From a checkpoint of a small transformer trained on Wikipedia: vocabulary 4153.
Each number is 500 + 50 x the weight over its row's rms, rounded and kept within 0 to 999. Layers, rows and columns count from 0. Numbers have three digits each. The size before them is the row's rms in percent of the matrix's.

# layer 7 attention output, 192x192, rms 0.111, rows 0-144, columns 96-191
118:499506539546535480540558479470536471510365463507431520494429526509526378496514473471556499499504443396397431571542428511430441520533509516614504615547538520506541584387547529426551483444512584527483465490474510404446469501471485491594527542555485490575488520463650490461553445401447554524
109:458438437456508483467531408554432492517518583489452578437394499470497493471414484613488609466510453579526491570564574530554643584395564491600445519503491479546506507458484475500423491484568514600585527519459529563486570480528495462432468538471439544552547563521540511604472443516422560459
089:507476492586547467528470486540426551513597495531541520431422514415422525537468496452496472476576556441589411455428496365504523456581548465615569495517493503510435532558429551502442539504564583443541503488452521500502551497518386518503473486382418527523526554599473468544492494457538540422
098:540553484558529477515469615569499468549494493487505543528551447550523453546597544546493560561444557542584591558518463450507453504522329548538557525389411480517459485549478571535498490600478595496427487458492530472579460459541567440494537540515463469421508475475521469463424520522438447551
100:459520495485418577524404500459587609408425468485572562477534544439493512407600533539480586403460525539556529474510441579466494502568575535620478470505522561456512438436522386520468459483538432497453522530562435475549511547406431555552556525521410509479481580468527606435464454490430578485
114:483538463431528541524512582553520521491501573546507593477528516493478436488593448500584421477511598468584519453545470438470349423542550504562451489465495463523559422509473585550510533391436504486453547568492491484522372477480466567501433438457431495454505509501494516423558501363611562522
125:396464497494524493553560568483483514390499420468432523548485464486548577475463551549585489609422570497539442609534553467595403507508546451497431507504543492498602518529568483541352465458441481564519528521481520465434446502484537639507567505613469471564573534477481518540444464477520409547
100:580458507509561457452479461526540521477524458542555580481521517445552505555530678534543451500564446347575440519634536509485534485585516527516529577504581500523482535509524393538511571490547488420552480513399541567513497476524502493469484437439443496394492518488462471487403532438533431436
107:560520500506454483580489502397436511485588533468462413522490471603557519481533510486489518468459542566373476494485473482396428419516518490433485550557580462606474598440426508525486542576505517397400506495463519373477519612549506514386462516494605474485512466455476597448490514512437546564
092:579550578547433522492497430521475481457481604441556505522446470607458490485494455537439531478528432544455488604414565474540515576471600468533479446504550573465464537513526542449519427610502499452474462484556455546466543467497584516575435560455482460605508375508505582536540443561458544498
109:427480480359480548376536449546533476422472483416423501547449565470552504482472482450512405505560454515525528544536380449502448477445470419539472449485399601539465548449486517485514530520526569597509476644526445629460589473532557583555532546542442490549430509437486495521497508512586518436
097:469571424441542521484496581468484573436476499499441538461455555487575630519489405449497516439535509349581526485471534553582566503389538533474551452560535424538536507539516507475559550592435434500424556537505481543503439540454444488492540542552453555571494533426422509491548498501601519472
097:491521489502423506499403540462456505508552436429583541497581452581525508464448573435498513465478511525496430561594503554483569454580532481523518540494509543539569548496623572625461487378426528521488506454611430528576532537486518502435576556421485560470546450517443521589500592455500518536
091:624447427458474419536455602404527470465520653474416529552578590508489470510402503552479477513565551412596505467465385518464568486513547551404568519530473514476518533425487409500508507461506446424535572512549537413498429558427531544470393564525513461449413475508534541604511472481537502461
109:455471529452512501658421453410484556480452435516432531611512608372493545518513482440614473450507492513534480520435529329423486466437516504466534522543460467532451532428484546551542508550554431529517497529509508411567556586474496486544565536550476386483403599500409478439520535423501545459
109:546471462467472521489573551546491484568471455528467602435475442474466550626521549531517451497476514482461542406569439490557386525522499568477440444583448491529504421454405542493581466619603508520508543574518417527450474482497472454553534468600417579474492541587421409515482461479542479498
107:478454406509480454645533548484426502412419537375495538463481566566436465493536468576549566507547582564578536473548558513463532423474445466471558532506547524416457479541509478503503462426440523565561570565527576366480463512563434514601471600498442524504428420575573428451497481537389448465
110:517557545712516416419501477473545473459431470480473632553528538567517528491552480518477476470415548435528518480457476578625513533479463530557519447471498588470570451490452474483554473510436463485514449345512620599471530523443516513520571526520422456461489466533461587459519505566502551618
091:453446428489578459534536451480546534439547467497443476429435486567522533494534638673548436540511541464493433529508549455509441530442552474566495496526570445504463514386504542535554554475521453618607579446473504458457555499440492597465477504596513542512502436570436499483430395481581421497
111:488434459558548553482401550475476585533466472389536451424436558547610449508459468434524529461505466490443534593509426526544466502535505480545490456473464571431431454448501560460467588496575463483575512395427455520542449477554439510530504586493573567533442440390557482590521532447447608571
102:454514514513481454465557550429513480410539430466410514509553510599457523500513486483479604545513604466535492498397576460506475490493487537484476680517521486521463452607472514584414427399502591560515464496502506504458426518435483572429636532580535469461434468523447489518507423521453500535
105:575507600489522574469468543461511502397492507425500521542553623467429460481633514513560507478517414511511559679494494466487430536482495458416442464525486606503502457593474468528443620496506470430506422531522433527521437513479493639510500577530508501448426536575530502399478465427522517471
098:529532386490437473554513530467534513482579490472441464465480445561445465531576480409555552599472453520454495596564530444533467507469388470599328488442423448542561480508449519461479466438453521505495600523508554455500484539478538497428552597524519507555540484528508484397509610480460486495
084:493486454603456552504471473440459553530433521431454550552364565573454567452549496541550365619520545410517517521522435497541538566481437517549488523513501510434413525528544447497366474497428509489541547452580452549471493614493455481565480492504508392607448453560501544404486490443533428470
110:401548497510474474535474501541483539442478516533460507520534462449424517475480402388501463482430397507597527541466506551478512578462375419532461470565465479461533496338555494409508433443570451576443442459523511501467462468533475514508498525552463457439542545513565557564554628474534499552
107:510544551533528501462377485482414399508582568547487471577427512418404395465482455502539529503475550519435455553525457513474530549533488510491477486447449493502481391510536464478493493501574487439473446489486516565669537504588555493408488472544590441634468564607636480536520489471419489524
094:538486366606547480555458482484603533532531566467511474456517454405545522494518525380540514615616540422435488569477559510504417467540474469499537494529390576578477517485528501595505473555432509466497574427450536465502501497429506475443402530510491562457568576457523473438464626450505462347
097:472519486482490387432508601469520491544493515476490498393569583568521430527429530470449562510431470488523451494451584526482527500545547482480406474474560479549496566508540557631642547623554562572512483575504607545533435558454519470487493571462494620436440403429596413554476502543441477568
107:451547672411514488631512479589518524548547530496480477504525489519578472406565493482435439465539374494534461499431503501481403399466608476558496438461534507531466488453494516511510520477395416538458346555513491363530462456453431447466473515525534493516500492427523567437567487562515577429
091:518584487516493498339551520477471493526531455468453383480402533496572462573536545540566542546497513462527502578506461426496452476591409513506504526523510486494541560575516476491527578444563475460465499527507542650493441532563522496494504549560664514611479455365459411460544465526476495484
107:469541419491497513362566468480531483509500526489526423571442446473488420497508529385496482528566371507481514478508493405454453548529500451501442604520468507574433540508509515503452481469374394504485576510491537629399537520455474431521478488492478402624531492533565456478535599509541528451
097:533481623416654470505470465426545478488522528451633591439477576513524508588508498532548481428502534477522439488530600446443506525475539512430386435568481551451464569549570470552577487499557563422501401500398525498522517507458535537458456504392418551518437513497517407522530437532479558543
102:486403541581483462438578510431461558473566526564565574463504544412500416570494444527514551496589492522513443477431501475472467544551420596398509556515614563474461480433537498525471590441488519486611470419547489532393467601594444469434471417468397542527472559513525452465599511520473453390
104:452523474547388470505376574390547435468509587461482426532501456552473579501506551449484554500476473515500452474555471430413530453478520532468539554559476430567487479427480499448430526437458588543500543466601482502541425584399555523482485531497656514464577403587421536477497548581478481530
099:457558442468548421541418516494496416514564470538484524507456501450531464419448514490516558411460487399608481522536535474577536495452456539437518503435541509447607468482513451492527480445511393479427578516490568510569501521528672457458519468569508479481515470489475494486509452504434576442
092:499453517435460538496485440484538524459577497431412455548494410509572461387594506608544433538477489528445543530526543465577497521501598555509451548568482509447478481526458513463486636455423583472495503611544545467536557523421512488455494609544465544604574500425527587432519430469556493540
110:478321493537455666532575511533379531533506488534475500536539536520588555557537490530555585434522558502449523497522531471497472543477521434515535512433500472436573529499492501525603506532367520520625449482541379438410501480609486467455446472500485469482493429366456424411515512430472561524
088:517430560512551464523507456541526468419443527442515519604574416524505538476430517601542490562524435534339541542465458532589583568510450535442423462480365488519491471468499550514489477344450528537558482495451509479565567502456508508524567611464556412437538504489466536580475393438492423465
118:482426534514493382490460392495546428506484487532547474390505482524426468484494424478544432450536491525615612459457436563503442542463443429501591597573530494464496640510483461532489483539415589521532427504466640540540573536446556478499516468516502577519534456605535481466618523460560541446
095:507424396560512486403468499498560460484471550409472460547432496535468594437460454495436494421527538517566351499453495579398501503465481526416411457488365527405479414545500581447466604479556525466561554484476547536518484456502564476529462547562599419522520472479451513549518558525536515464
112:518546495446562570479481488457521527493603564591443481574490493594388481423504565467493610498518546598562488550417407446509512504425465391534506521574482520438476546592502543555478559519504542535463480525424510555559487543481455469424496408564524392510505494615500525557395539552382520532
079:538586429519537548503468579503473484558540496498511457565635469559483473403542495569493589584503438454412479389552446550472526492501498384555514430473478474483529487523439525451504567487427473424452539500478474486478381520547514384489549439543498472413439449525543610456406487478387480431
101:429563556516479515534439411513508477482489354514543563481562558482491578526623501520460431451450484435491479634536443494486609480494551478601396546581374572508511526552435561493542501501448396538467474487486528479554586457458520469496577513495541527420424434492449455369498521583527480546
090:475495484522476474494481637519448471454581501405446637599472512499487511449451559565493489610434449510468498420566471488510560555532429487479603452513431510476429520563553520513475551457491388503471510488522528545476431539571524571436460535558389440513491428515541483530472490477536395513
106:512489511417487511538570555556504505566501436453483404488554507514506522537505437545460472534485468510555446487420503573442415606364565555528459477546519652468466525551526480431572534453436431523479525512521450445469430496495508459489556512533641513400490449504542461493509442551481499561
089:537470598490485503440551505479548655449459595520417540451498457462461489458557511542445484494470587466575531432452517492440536456527547532469531549543559475453520484548443417486489542568554450493584485495541431519461465540385410510584400493505463507504519550553527617400504475554485576495
096:524414560435490468450559483472443453508507518504563525579522564350499520519511533418505528548454505560562567542410573546511492544531477581580518455527480546504462564524420405456420366552469428492604411523503534535458454519544548536431497536456483511495432637490403423477472558474513441574
104:524521442554558395516490497560401415564493470446465501371529523453470607452531523455467506564487541455445541560403412490426486458497485483560523515495525520505523558520547629507523447522581509528502582426503529504505506369596557489510532515507466623477431483538374570507441532486480480584
140:582520521519524426486498524630495556577497420536476497438597523501509504427589536501491432549432424494449540494488547495481503477514524453490512459463508532494443522528551534522542424458479460438515556518574484502480423478521459469499486427557497557416444473508566541488480507363576426485
099:487522517448465561496433537528537566546610401377533540529470456515514601486481440492522523633516394531466602474507499436424544489533506500439603459495458567599499482536502477510538491499561586480520503494563495544562367482454411468402550535427472438491569482513430576530619507504459400485
079:562465428467508483502576499493546475518606508505518510439471537601377515525521566528550544449600431475559515521557527579490578547499498498425524417446486478548514500449590591482489507527563474480500517576419528437407431505444494406493545560452467532540436497564542550500400521456428550404
102:476433545562416491489442493456547478475553442515446579548630416498514474494509487588485552498510487501567445509609436481481469456558483506560536484517444566465417455426425590508468537447574434556602456457575572518546513515434505549512537482515484472388586444427489500436533404508428468466
113:480439558559561546520415469573537446506589510527464478546530480448528444473615484499557581585406476572507649438579563631480499431457495505551464577509505531374486497506520448545560513560573497521600485459467432487534534453518547538422491479470503451461561577533510519441510524449456355594
094:500418485477520510437561475535454448452479472618491530460503589486534525547546566533558497477546541536532538525531495579540471437445539545339580554478557565581463503477494458461574490512567574473592529493505488568448578436548605579513516421532461557528401543438459535448514465467472535443
099:470460535449524598506487499458449496403496402562553506470608457493590454530513427497494527459535529513523516558577497423554485526469470533501454521558483531577509479586560531509393540469541655452581489607512453561513565526555533538535576435446461470332567461434529489450564493485480541449
086:502520513559521448395622478448422548475523487526530494518426528482538521512580416478518551539470431488544534437538537469483490440473560410485396513443441495370516520564545599464525539441527441472478449423439510559385506534586426462505515553421501428511492502472423504469641548513447521555
102:550561489634398507489521458465542539577487447491458507532510491481513495593490439526456428447428411541538470532471653554443429545538525441552542515431477465547379549468473503577449523537607543443417519419571539508476535519479408431532541487518479449473513509471457410521628416501549520588
098:476553503586522494520514392405476578438509589468443492458565507514552550483427469456531493458432567564400518472596435474573493586428498540564498456523343502539434577458502496474429552556418512485430508430466541458479571590552423551466466474550423481384498504367462467594457576466525560550
104:400567565461421487565549559451517503533560460494489521532535480577535518520467548539436447638593592524410526490440481506477438484540464496531573461540526575517425531454586458436563459487551583606435474568591579346415398539484498431413546508521493453472510407506556408577503482579543392402
096:510502566489452491509467468513527438543496356501577464526466501467577498365526529530521444518446633449558502561571510561448573504560548413453543476563545551519445494522438537502519422563482485462421425594514490486511515536494597471529542496466503465465485469503421643448471500440536446558
091:479465514488480478460531477519519490602454395493482558498459558517593579522493575460568375528514393488552488536562558511539507404513435548545512449471492485518403437530410473464575614550448537508534483515538522523499516523466491347607564456557487488567486494370403460564504525431620462531
097:584522543536483574568520550487523600373508532571547534403506452566533576460425584496558455448561549517480524451443496482520485472572385410523516493519474491461584520488480587477538604491549425488448521455521440444515550532524409571396495451427483554524504436499472459614407563453557525477
085:483479443492522555585523394561462501566503550464533458437558517480450498495411452587487560485438579551541575448565458473589443466611498480465510558496457469504484540559377428490526405420531437501515502519462420426482535490473499481489461522423528534402506543462481472529484436453478563500
102:510488481429474547429573574570477413519487463483434524454437388544428483470465579628563520441480547527431455467458445484488374561456457489493514567511518482473425500459467600370569478543498495501523573606501438590493437423478589512446488565576492566591547377498509554499475419461522538468
105:485477449518620607591456481501445514439470493529498484518604474488470523470485506522472443448540470497446513422596486407576577554509433583476462511516539506416500497578514543519566401585595540499558530484412394394484499521542503564536544456538529501369551524535430537533556483573598558476
087:481469553560550471575372452446571553546490513534442487557480598553546552480553428570528550436537471449473475453534435485552539483559542448523579463450429414572609583548494504462466527395556460479561517482452494446564561547459469443478505436523540456466450440471507494434601463553453536449
092:466482496522535446488611464466486505663614470533573550559462492492471548438543482463444476532450486450428501472511518511590422431507548506458422432488413536502467477538592474469457509496606475537488558533508544447444557554533501329420551462398526440566446544488460531458525502600568463502
113:549384568503529586508525438377428427540431460547451411412535453529529509477490548369564479539395526552526395478481499520477496447413468581549558455474512505441592531472456544535412417486456505424602420539486447534514567607554557503561507455570551589429584471482431509513497581422509492540
110:472551492549553452464561619637554482520514486561442547487489479556546463530573641499516525454351412482549494463439447536533520458559532457436536518570542462419445500539475561538422530536554469511486550486470553521469432416419483464451465446511464494476528479491581524448350415416484495621
097:542539561539508458530494463580485376613568466503559558473458532469575477558464481609492465552553485531507444560424577493459593503561492602532547504518569463438514471519495435474450492526478502515425446441450553471487561406493652465454480486524452535514514430424488448510545404484545453472
099:579489489505519500510544470460413503497546511412546532500383535481599507486559572534527401490423561514641543530577482419409552532498521535491427436487514554487516484456541536414417509507494428517521516464473470523508548514604463508433515532495505487579439552420529489450358458499538476615
093:483489449421446511504541442526508454507553488608633481519425481546400545441582459526604590454504524566413499490563526512520543512513490560469462486469520447651451436453428450507424577608462453527492587542528470480500534424442544473412550356395494549540495496588492514482503523387436541566
101:480520422603534536550461524509456517409564484467432493547582592585540487516523521475469470458502628525410524464477557518485471594536551532423495469511498513654526500625537438426566480453456449554504596411471438419502497486526467546458582576612471468484459422461509506477463549531574552496
122:508505462486557362565448511549561505451465557506432541518560460501524509506447586497564576438583440430493498434457537422498429574432476375463508500548526536405427481585415443390557484509589527490428538516459604411575496459460552571560413513601490493481533523459482459530484487429412550425
098:535439502484339545470497494508474516400567392559387536476439623542519529494451502454518538415492438532421489475549469461552416452507488347484413505527462479474555504536530450461515460494475608397537457528580467558471512509529505576404574407575496483527468456511458563518531520449433609487
083:525451532512489479440551369509544447519527516446521465523485415543533557486519465528484567627489525470477488551529399506478477581565515528508534560497562419539536553527503493578433424565588394479568510479549496534446617480509496435489495487575594448487521554437468414452532443450393346508
116:500551449421477478431522610480577519495450541445452374457572453428420579484440596502531509468628502438448488439561489560486456507487564479579523543343450533428524498577571411449464520508504542515478478559503482541449403491418523523552451602540620525495553577527414550559451497433547513431
092:485568563553541495503484576642453423408456499558499496466553493432450519460383467460532543470425571614570530497482536548397524604510489461516430472472504514541528541490525516546505514438402559483463445427447497474441389362552589615571495469506488562545529533540463550571496503490439523544
097:436456467530590477554530518545523508495489496503581490459482456463481576460595393406528548495513369437473533423549548416492474467530414439547624431501416526466528554522589500485550522417477499529470527496442489447422481504403509525550588513447496518565574536471443584382587562456451585429
108:309462539452520516444483465486462464441553564517466508461535555554494439492450459489523530537467521347461486518413530564558547532568472511463437564488359553514497545526486458642457448573476484651553456547519521508505514517532551530482436450524473510487498498560559507499482479511404519540
099:507521510564615419397522612419522477582459496531527581534561483507474506575432495550423527520525488543537487426568527525551586438540484430574466535571489579593495515485419564435560558472434425471523477426351542553459415590478522444546506516479397507437495468540487489576504450559466491481
105:497591480544435511426427442451452472497563566553524559443508614449388529558537445534494490426551365432470525568493562551682500515568446481595523443477471461547567441510531492533572445450489450552442532459538508546560525563559540467457442474431469487492424639549484453510508458501482551490
111:503518514609482482600492547453461474517440579538518595456488500499584561456463431486443575605519551474442594437485524486520487554493551572469429443559569623512452463461524626468414439454546589500508497462524496414552471567503497470566458443539400538498528435460433525488584526586451440463
100:430427406514569518470491450550434563496578443506561548533395496494505631497474467439535530550472578425469480456429569518476544478406528531554467431513526479481483523469606450446611558389469578605632557512472484486512508464565432511438512477435443479592515582515355452472556559481498514543
105:458451524397503540420430543482432554526490580487451547515411525532490439539428485421497488495513465483557435367469496468560533466488533474448563544488441501409475696452447574404453448513547562551492469520481486579582502419559470481500416498471442473582444493514556497596503554476491498540
090:456538468507532506579622481491523579479556464513503554522511413549490635502473433555470577509531542363477515528581456471567458584413537419522508529384491463436500530477497561585483466487455512571457576505493548430444502533481432581436586502454427450498567421551360503509564456539388467523
095:571494530568668537473579547590529533576458402545604513500530475563565590498468500570536504542601534549563525482551444461541475439531399452484407533531639516450445525464554502518511537506455577457462483427381455550454495465502463448520521440411470479478492382466450526563491502462469408414
101:426477551535544375474486506470485531428434478433502546616523557540435500536483533581561524511529513553400531489484510507549606447497467487486429480481519438608544520510446484582497529484449587531558415442461662518451491495499445558580534610537454398483444396562499533501515387459495456497
077:451553556461495508424525505602512504498476320466526499454508544450508534474508467475458543481470501471398566431491590476474425465526496552492506504503526508538504420609631504525413468587532514584488479515600488542451529444577414517489671488463504580464363537555514500490528490495434486510
080:470477455560520620548534596568453428524366452509548527513458446438461570461490500400473517614440613527508504440522427587484445534491500534507480583508507491495511530511593574474513490536608512511502413465512506493494480496553571502601527425459480575524491586550447541473500543468485399502
114:592532530450440521552515440526462490526560407473490509562489423613430502473517598522522568561505481345587601598579544513384407505426465523462501536524541515505586429570503454523484565506430506413478547525536474453475549516539542486451553535540490517529535395520499555493478504490462465495
110:572593427553535535573521351573459548438393530536537499516444519560465546517474506489507471535550511499474561495414522545545518485508560493527426574375445600513585446419424542495446553496490501497443618447468482429541597416535428571607490441463533502559484493528441492496488485525561458462
100:385517552411520547425517442477508484516592507529483536424521452516629475520494499607501474497530484597503492460515558522497490511469552482388524466490372557465684469508533554419572520402504524603525465564455458564470545580477508468431446512475512599430613449464544482496515440469560507463
085:427417510538535422586586522479519456449476478599434473431443561427458416405487504561474565549522531538607514539482611445529451555478448517602463410519409458476413458502470426523607449510515450561559488439455581426387461518494510533562576482546500510500452530548527548523490455422473446494
102:421510526420553501529451621483452570469563421483531494438431580595467560390481432428411479520486479596483549481510517533554389489549412591526483450532463390490493480463485384444518473517536426517462475574436550495509398481540424549504557478432501531623495423505432594531536492527543445485
083:522474415487509607486514492545382432543569500480557507581536574429661467449509517564530439524505440497472474460490453461542481563442523515543442561550492511477457432502525610488487523445562499504585583532493423530416509475627567503491474518461428542443461596386451591494510457502568547568
113:423397421550550508540392451531559514508451487406602581504576471458571465508478573439583619396395503540558490486520582513466444501509468484449529566450456493515498523545515506481565474547452490573545597499413502447535550500425484514546505545420438514463584548464593510529445522461395592588
080:544485603611489516582447522516536469537536429581444537475477546476511338437386541563442397502454533534478516538474583400487549494487476498579490505453514476535450466474434472501550506599550535509534445379492453469492499472503501538468529396565479521544380502511534548593490464482602467600
107:523471397550389454619547537622504511538512586475579604525554510443504533472619438574454457472442544459523364475468401523482515493533462431487476614542453463545496459517567580492563563542497477525528560465584462418505469475595529504501457538499390464460504528531482489407576414456506520534
103:516577524582562555505576501384543509457459540651550520518470515455509477502523453538530500549559471575468487544526569568498524505425533499435475611555438432517522531554507498391467486531544489505457513406437463467383417550406485558588476362418481517539481512478526500458541478433494470460
101:472530527510492533392460393453492545485618367460423472506436516436554482464456453542526530458500454618515541424568475517449470362604460477378483472458457560446507499482532460494421436589461483530487477488495488587541576475476434502462605591571489499533412555446496534507537486520449549437
087:573387527631475475517480488536428483554467526444445608619522550481460527504451520501398433486515413447442559465514546421454474577439536436424523498368477476460492505458583497494568531531400483441584501448555543481464547460493481429470442493525507424473490504516468409547550455568574488527
085:569550528485556563550543494521409545607494473526578527428545536459535534509464603570408445461494520530484483498607550439551521456557394553523462617511578467428580495539534417564500546557486522510445427472431395479424512549587468434461496515475451539447409513505400497542432481635560455498
096:493441532594462572544512413438566449588519555555479457577438493510506402476494440526506457529526601534550538467591458628505546596459609488431494503510497508521414445554582574572530482444483448516525445420552418468455587567452573443474459477513535441556552572479559493469599480469502444485
107:497634485562428543499479561440596456488474578577451536453479534462504555549468459546627554496482501624472633518489388433425513445495490497543545518464532494425540450451525499506487463441484520486429482504528452460481462519361517503499493441468458583535469575470477426550529400422453447508
098:484473510555530527568407549571590445562520511506541492453518369491484453478535561393448388492462548480455519518428493435567557434468478554537525584599550437381529421495477501478436451559442443530473489460488466438563481416477516493505520522471488539448542516521456530503523560530580494573
096:482497461469576535486528537462490572480598501431448367498465608492496472473476416529567438470464437400426500463554443477465431554459509534534426553469430486589534583464473569553467511503576502559493583523423496496487489519481520520430503513534610478491405479481481514514542493419524499579
087:497436371492409548427532490462459523529504579402356571564484444533511601569534426470485560426394509466473567506611467511496469460475578370539443477460551525576476516497532449526566508558453433488520630480489555550458555532538508473513448596605491506477535505448462507506543530571461589561
099:435567526491501458554467554524580549550579447540426509416515509496485516575451522518516587512498483573472504547542483368524564515545486568487571559534450492526598538411511304464588586535500462512457471550481572481502426521502487446447504462542488626526510489485464481509512490490469447487
094:532459417493460530483427466537477601546463498516588607437382479467523556509534484503464542537565500410424558442441427507438538493468455432467498416453461467441440564533383438544501472401407537540548508503519449554497502398472475487561534514461400520607458609491439529496429555551439480436
083:501490529527453579430446517498514647511538494509396524450496594548440522617478449497451479465588479498557548602421514472508480485420508433566555545505394540505530433496486494453468518553510491562471486517572425508524510579503397422526454533515466559461381460539503440503604527547535503526
098:428528565551606531435492588494433462519453497557334552448454472479569481475521450474429572495505512533576483481524512531521430379512501475463561442523586567592417511573545473424466433385465547576484464433413424497531471541536553435532500443604475490485513507478499496477499468575444514471
092:475498465528443543496465438527557550451497515552460551479532510579478421501467355514447641512523505457597437397464522512459494495495466530481399537430555522578480515472604480546490517425561611435496551500549484482576517499409431495586529450473463534493498439517600425524560503547350538472
102:474475529518438461497501436496459471493448524395470450422663504366484540440555572441520447452598416458465606581487461560508475493534508447521501449593489481489478484433570532416516548515423534499485513496465579465491526509571508484530494585488508497337493653491506517488430546485519601406
085:546538572559542416554493604678537580558415489459560581445448576486474405462464522474524586604501493471474438500503480485486550443416549539427503458490441552500406548592517450546518482437521538422467466468467500426583414406502430481619536507499453501531456528539615483522511521465390456460
099:545470437522522491484552497439541518526463396396496384495520478473515507523438431514491567617517502502465574454401427472625517476511556521488492490483608558515526497573476516446501442428443374488525538453484494541419543575461467490521596570496613483477560516549530395591530448486456386517
122:603539489562509510476550449528518474479516418487559481477507531450536586459515511504372545548507522537530497579533421565440582504591487396559606463522327484496557500490457515562482523468530595421424512444481483512436530460518573549480574499474537522539494549503431501464491506622484494497
088:575542531596457460445506445477454434533496469496588488495511426373558418414535429382552385456504504541436445484542514455504545526482588554489465510453492518441400410532465525553583482445517583453435493376580517509515476518612519468536501548408481549523597532439572536453602589442550561484
088:470518473467448574470487593538458483473446491486423506469479469408462473548540406589540476543492526534425628429529436449576518509545558441549392511632455464476509594503553465596508501461484462522485555538542408537505469428507478467476553499588535509526572634542528527477534428495516497483
101:523489511464506592500443406502455608420546492432517436536567473560500483547395443553377513450596501586498510503424499497520409499591493495470538461475591533545445521515404507490571510494514505518571460484479412513541516494541481511470526585480525513503461463554508413604462464641538585407
098:514490436544466478542567530426464495454546494532374496398541455485497512522510471535462498442515533463425537625546504409505516431538537569447552486424480547429469500491456452641599454524597498550481569450561543491431463621545517462496522498574499585494544539468520497526495483460483610508
094:421520553488488530450495396539529491476448482518559513495440526540459482557575515550561611388492512443571510497471513506577500489474390523555419511400376520529486483427536630431587535441452564590473462540537537535475568515490446492578529464380554530595494494559509487446541474467453535551
105:500538411507544560488540481467330501538461511552555541540499441539398539469553442538540538470528453509439494507497422470525396528521462479489506473565489566549575498513397433558476427533508556528456575437440445472456537501678533451504552419434440521530540461621488548478488460465429517506
088:524530535545424536441450495469485511366564445490586538594507413475334563538446545551446495506422514431558475512515402522441448461586541490538547433475547464439494513519517491454477579522583453502501436482557499505543466550497448617491544460471461424509584516669444443504459512582497487610
092:479538502517588592432486546409477491523577452486415572487491406579444560475460459504435447498436398401514573382425547514545539507448534456534532527504433563470430451507556530428513429530408586539526466470418430539466480610454509486428547543592450524521549472548500490502574508581510464584
099:550639587514464420564527515532574477485564524526633490496560501436429486577382527384557466507566461507475446457610553518462428550505567460491568483508564501449489560422431524631555438475530540464408468469500561453457504518456543516438510477393503520446452507596523386594475580436542472427
107:430494383472445447514472494453507473455415572575540555513395536457543499433476502583450544519490434511567533431549499429536431545475518399519499457452492474592543474506534528569526581574457562577509612524570577482560495527520556611556406422438433495536449546434570496498487437577491432511
088:566610472600483532450489439563566443472384509516482489523420469514599440485407541468460460551539541454483508520486523467474484321407446558482519529467495593500511458487571416554535452483505475416397524382474501572493567512439590575599500470524550555496499463476547565532521461508477458516
101:535528534554556513425606557500488485441542438424451538432497533537377532494581410507502542544598600554517506486533564505529473390488437436501466435521470418494566388438440563519572445552526544433508539412437546538442506482532489518435463582484464526457438520615448504425543478482469414481
106:495535394456343439462499446510467572481469535510400528405543475586566579553441529457422595499524436470506557522531496576466518505496393514562429481476572527516532538427441520497486421391520414519485547559664548511500568488504459487564468490555495543518527432443429467536522548544405491523
101:450564577548535507385517591610459584514484557501487552529541426571423561602483579427448548436513479561474553547520538571551402397585486576518543553511507521515436498533518440481534541516487558515443434472502529631436435396534434449491449474559484464456514431526523426456464600567520563424
107:433461453471598530410424557374493462491418488474558519454461510541438549530555527553473528486509413455488466535471529480467484539542584419538434487421528400464496498479405556378489536544466450556529551545394461555517473626459569492552535556414471587518530502512417476394521486538522484498
095:553513423514545588548432447458618524471542490494491459608463543519451571600474476414474516547512428471520504417495568533512560482455458543504574462503499432630414515407546470459438402500466397421482553481450413416535506492395519496432572462489510423531480540504464405497469584521464460488
103:535432537479520441525466459564465514536575447503477478505492464483485504479462599444548531444491519518555516468498540508397557381536533523660447475539461548615506445445400469522541607551463604483514452506492511450508454444516502448420549537541539510512549507520552530555362616438467566467
105:428521481407547475529434451569437443492474474646503529527562445525459496508473528519439488419470472457478514622437530612400514438392456519450474527464502444522427566491467407492455573557539419580457563585519502506544610437573559521533533395529433513444542449532463515542495430506458563544
106:578457485469493567476487545517450587615496531500552375462543553502448499424511558608421556610575517492578484518515452490580405483430490463516509551484473488454531585517438411542438473560485513411558549477537452509496505488621397373596525479493614527459480504514480554491431346573444466443
097:498400516505538393456619529482470436486574527471519530568521574551479529419459438487454488423429491499473534437429537634452487467440543576593561481450408443504498492527486451454549556464532551481527486492470610562491454543536571530445498502449450409451480458438488644511512543548560618570
097:602423528474501529522440469452578451488485446509529570548442582569472430554517575490621463511581458479423502476530415464581546515488537513536464425509481398456513533560578388424414560449449488451538507454532506513520496516468565515484518540477444406517435383531577483425444498383527479430
104:567521553521481529455458556456609544509525549507528556558516528526570451460542462498567547521595431528547464499504457466571494446431438513468382566633520574497529577562494479500421462530493405439469512466515444535503454503392499467465455497433472484461426461457538508512524526410385473373
106:492544459545510487526532527413504456557494499532608490551563638507490530487522522557512478427529532563542441524589484465459486517456499531462467534504499603537519368446469438404535426476460577584462560451498522510491530647495518483489450482383492460443343455469446485458481484501525499492
098:500470538545460426558479469515524468533439561567492575497411522593441515564471503506519567456450523552563507416458431610510641499598512585603479461609535450536567536524497482536555543477501465483498420485493505416505513488496589512553489433501452514576511504536504457430463467547423511536
110:572476533512465468496456542609458525562477428328577556505365570542500434510471398526494456454499472507423440445638536543525504522556476504424577500485532488387502529484498530427496545513569458463443413481510479522570443399542466511502585662480495475563474458502542504523603481483543564511
104:439490527574517473479311500487391477520490384536444474428521501481475472434472461528543461486498422451568543479456475471492458509543510555483544548526486423607493471542485483549427522451421547574551500412525487512672506504590492526584602453496531548511530513545450582551530451424537518463
109:461555520569539584360466572522451538351472592494501466550468477535520501501558505620444464513586529462385535467482527543463580458447396462523379500461478478467473534423489538533544533558442514509437483457501443599506391480509483541497408563486518444499550478512507500440462394559540461389
095:498462513565476500514578381541509456440556530485495507535476489547361588524499415589569493456591489530451472481597481483517391395439416521528501528545395564486441550518461500485439597556412470539547503427530453472509552499490534517419533534525538535537519528611506523506463503439537516423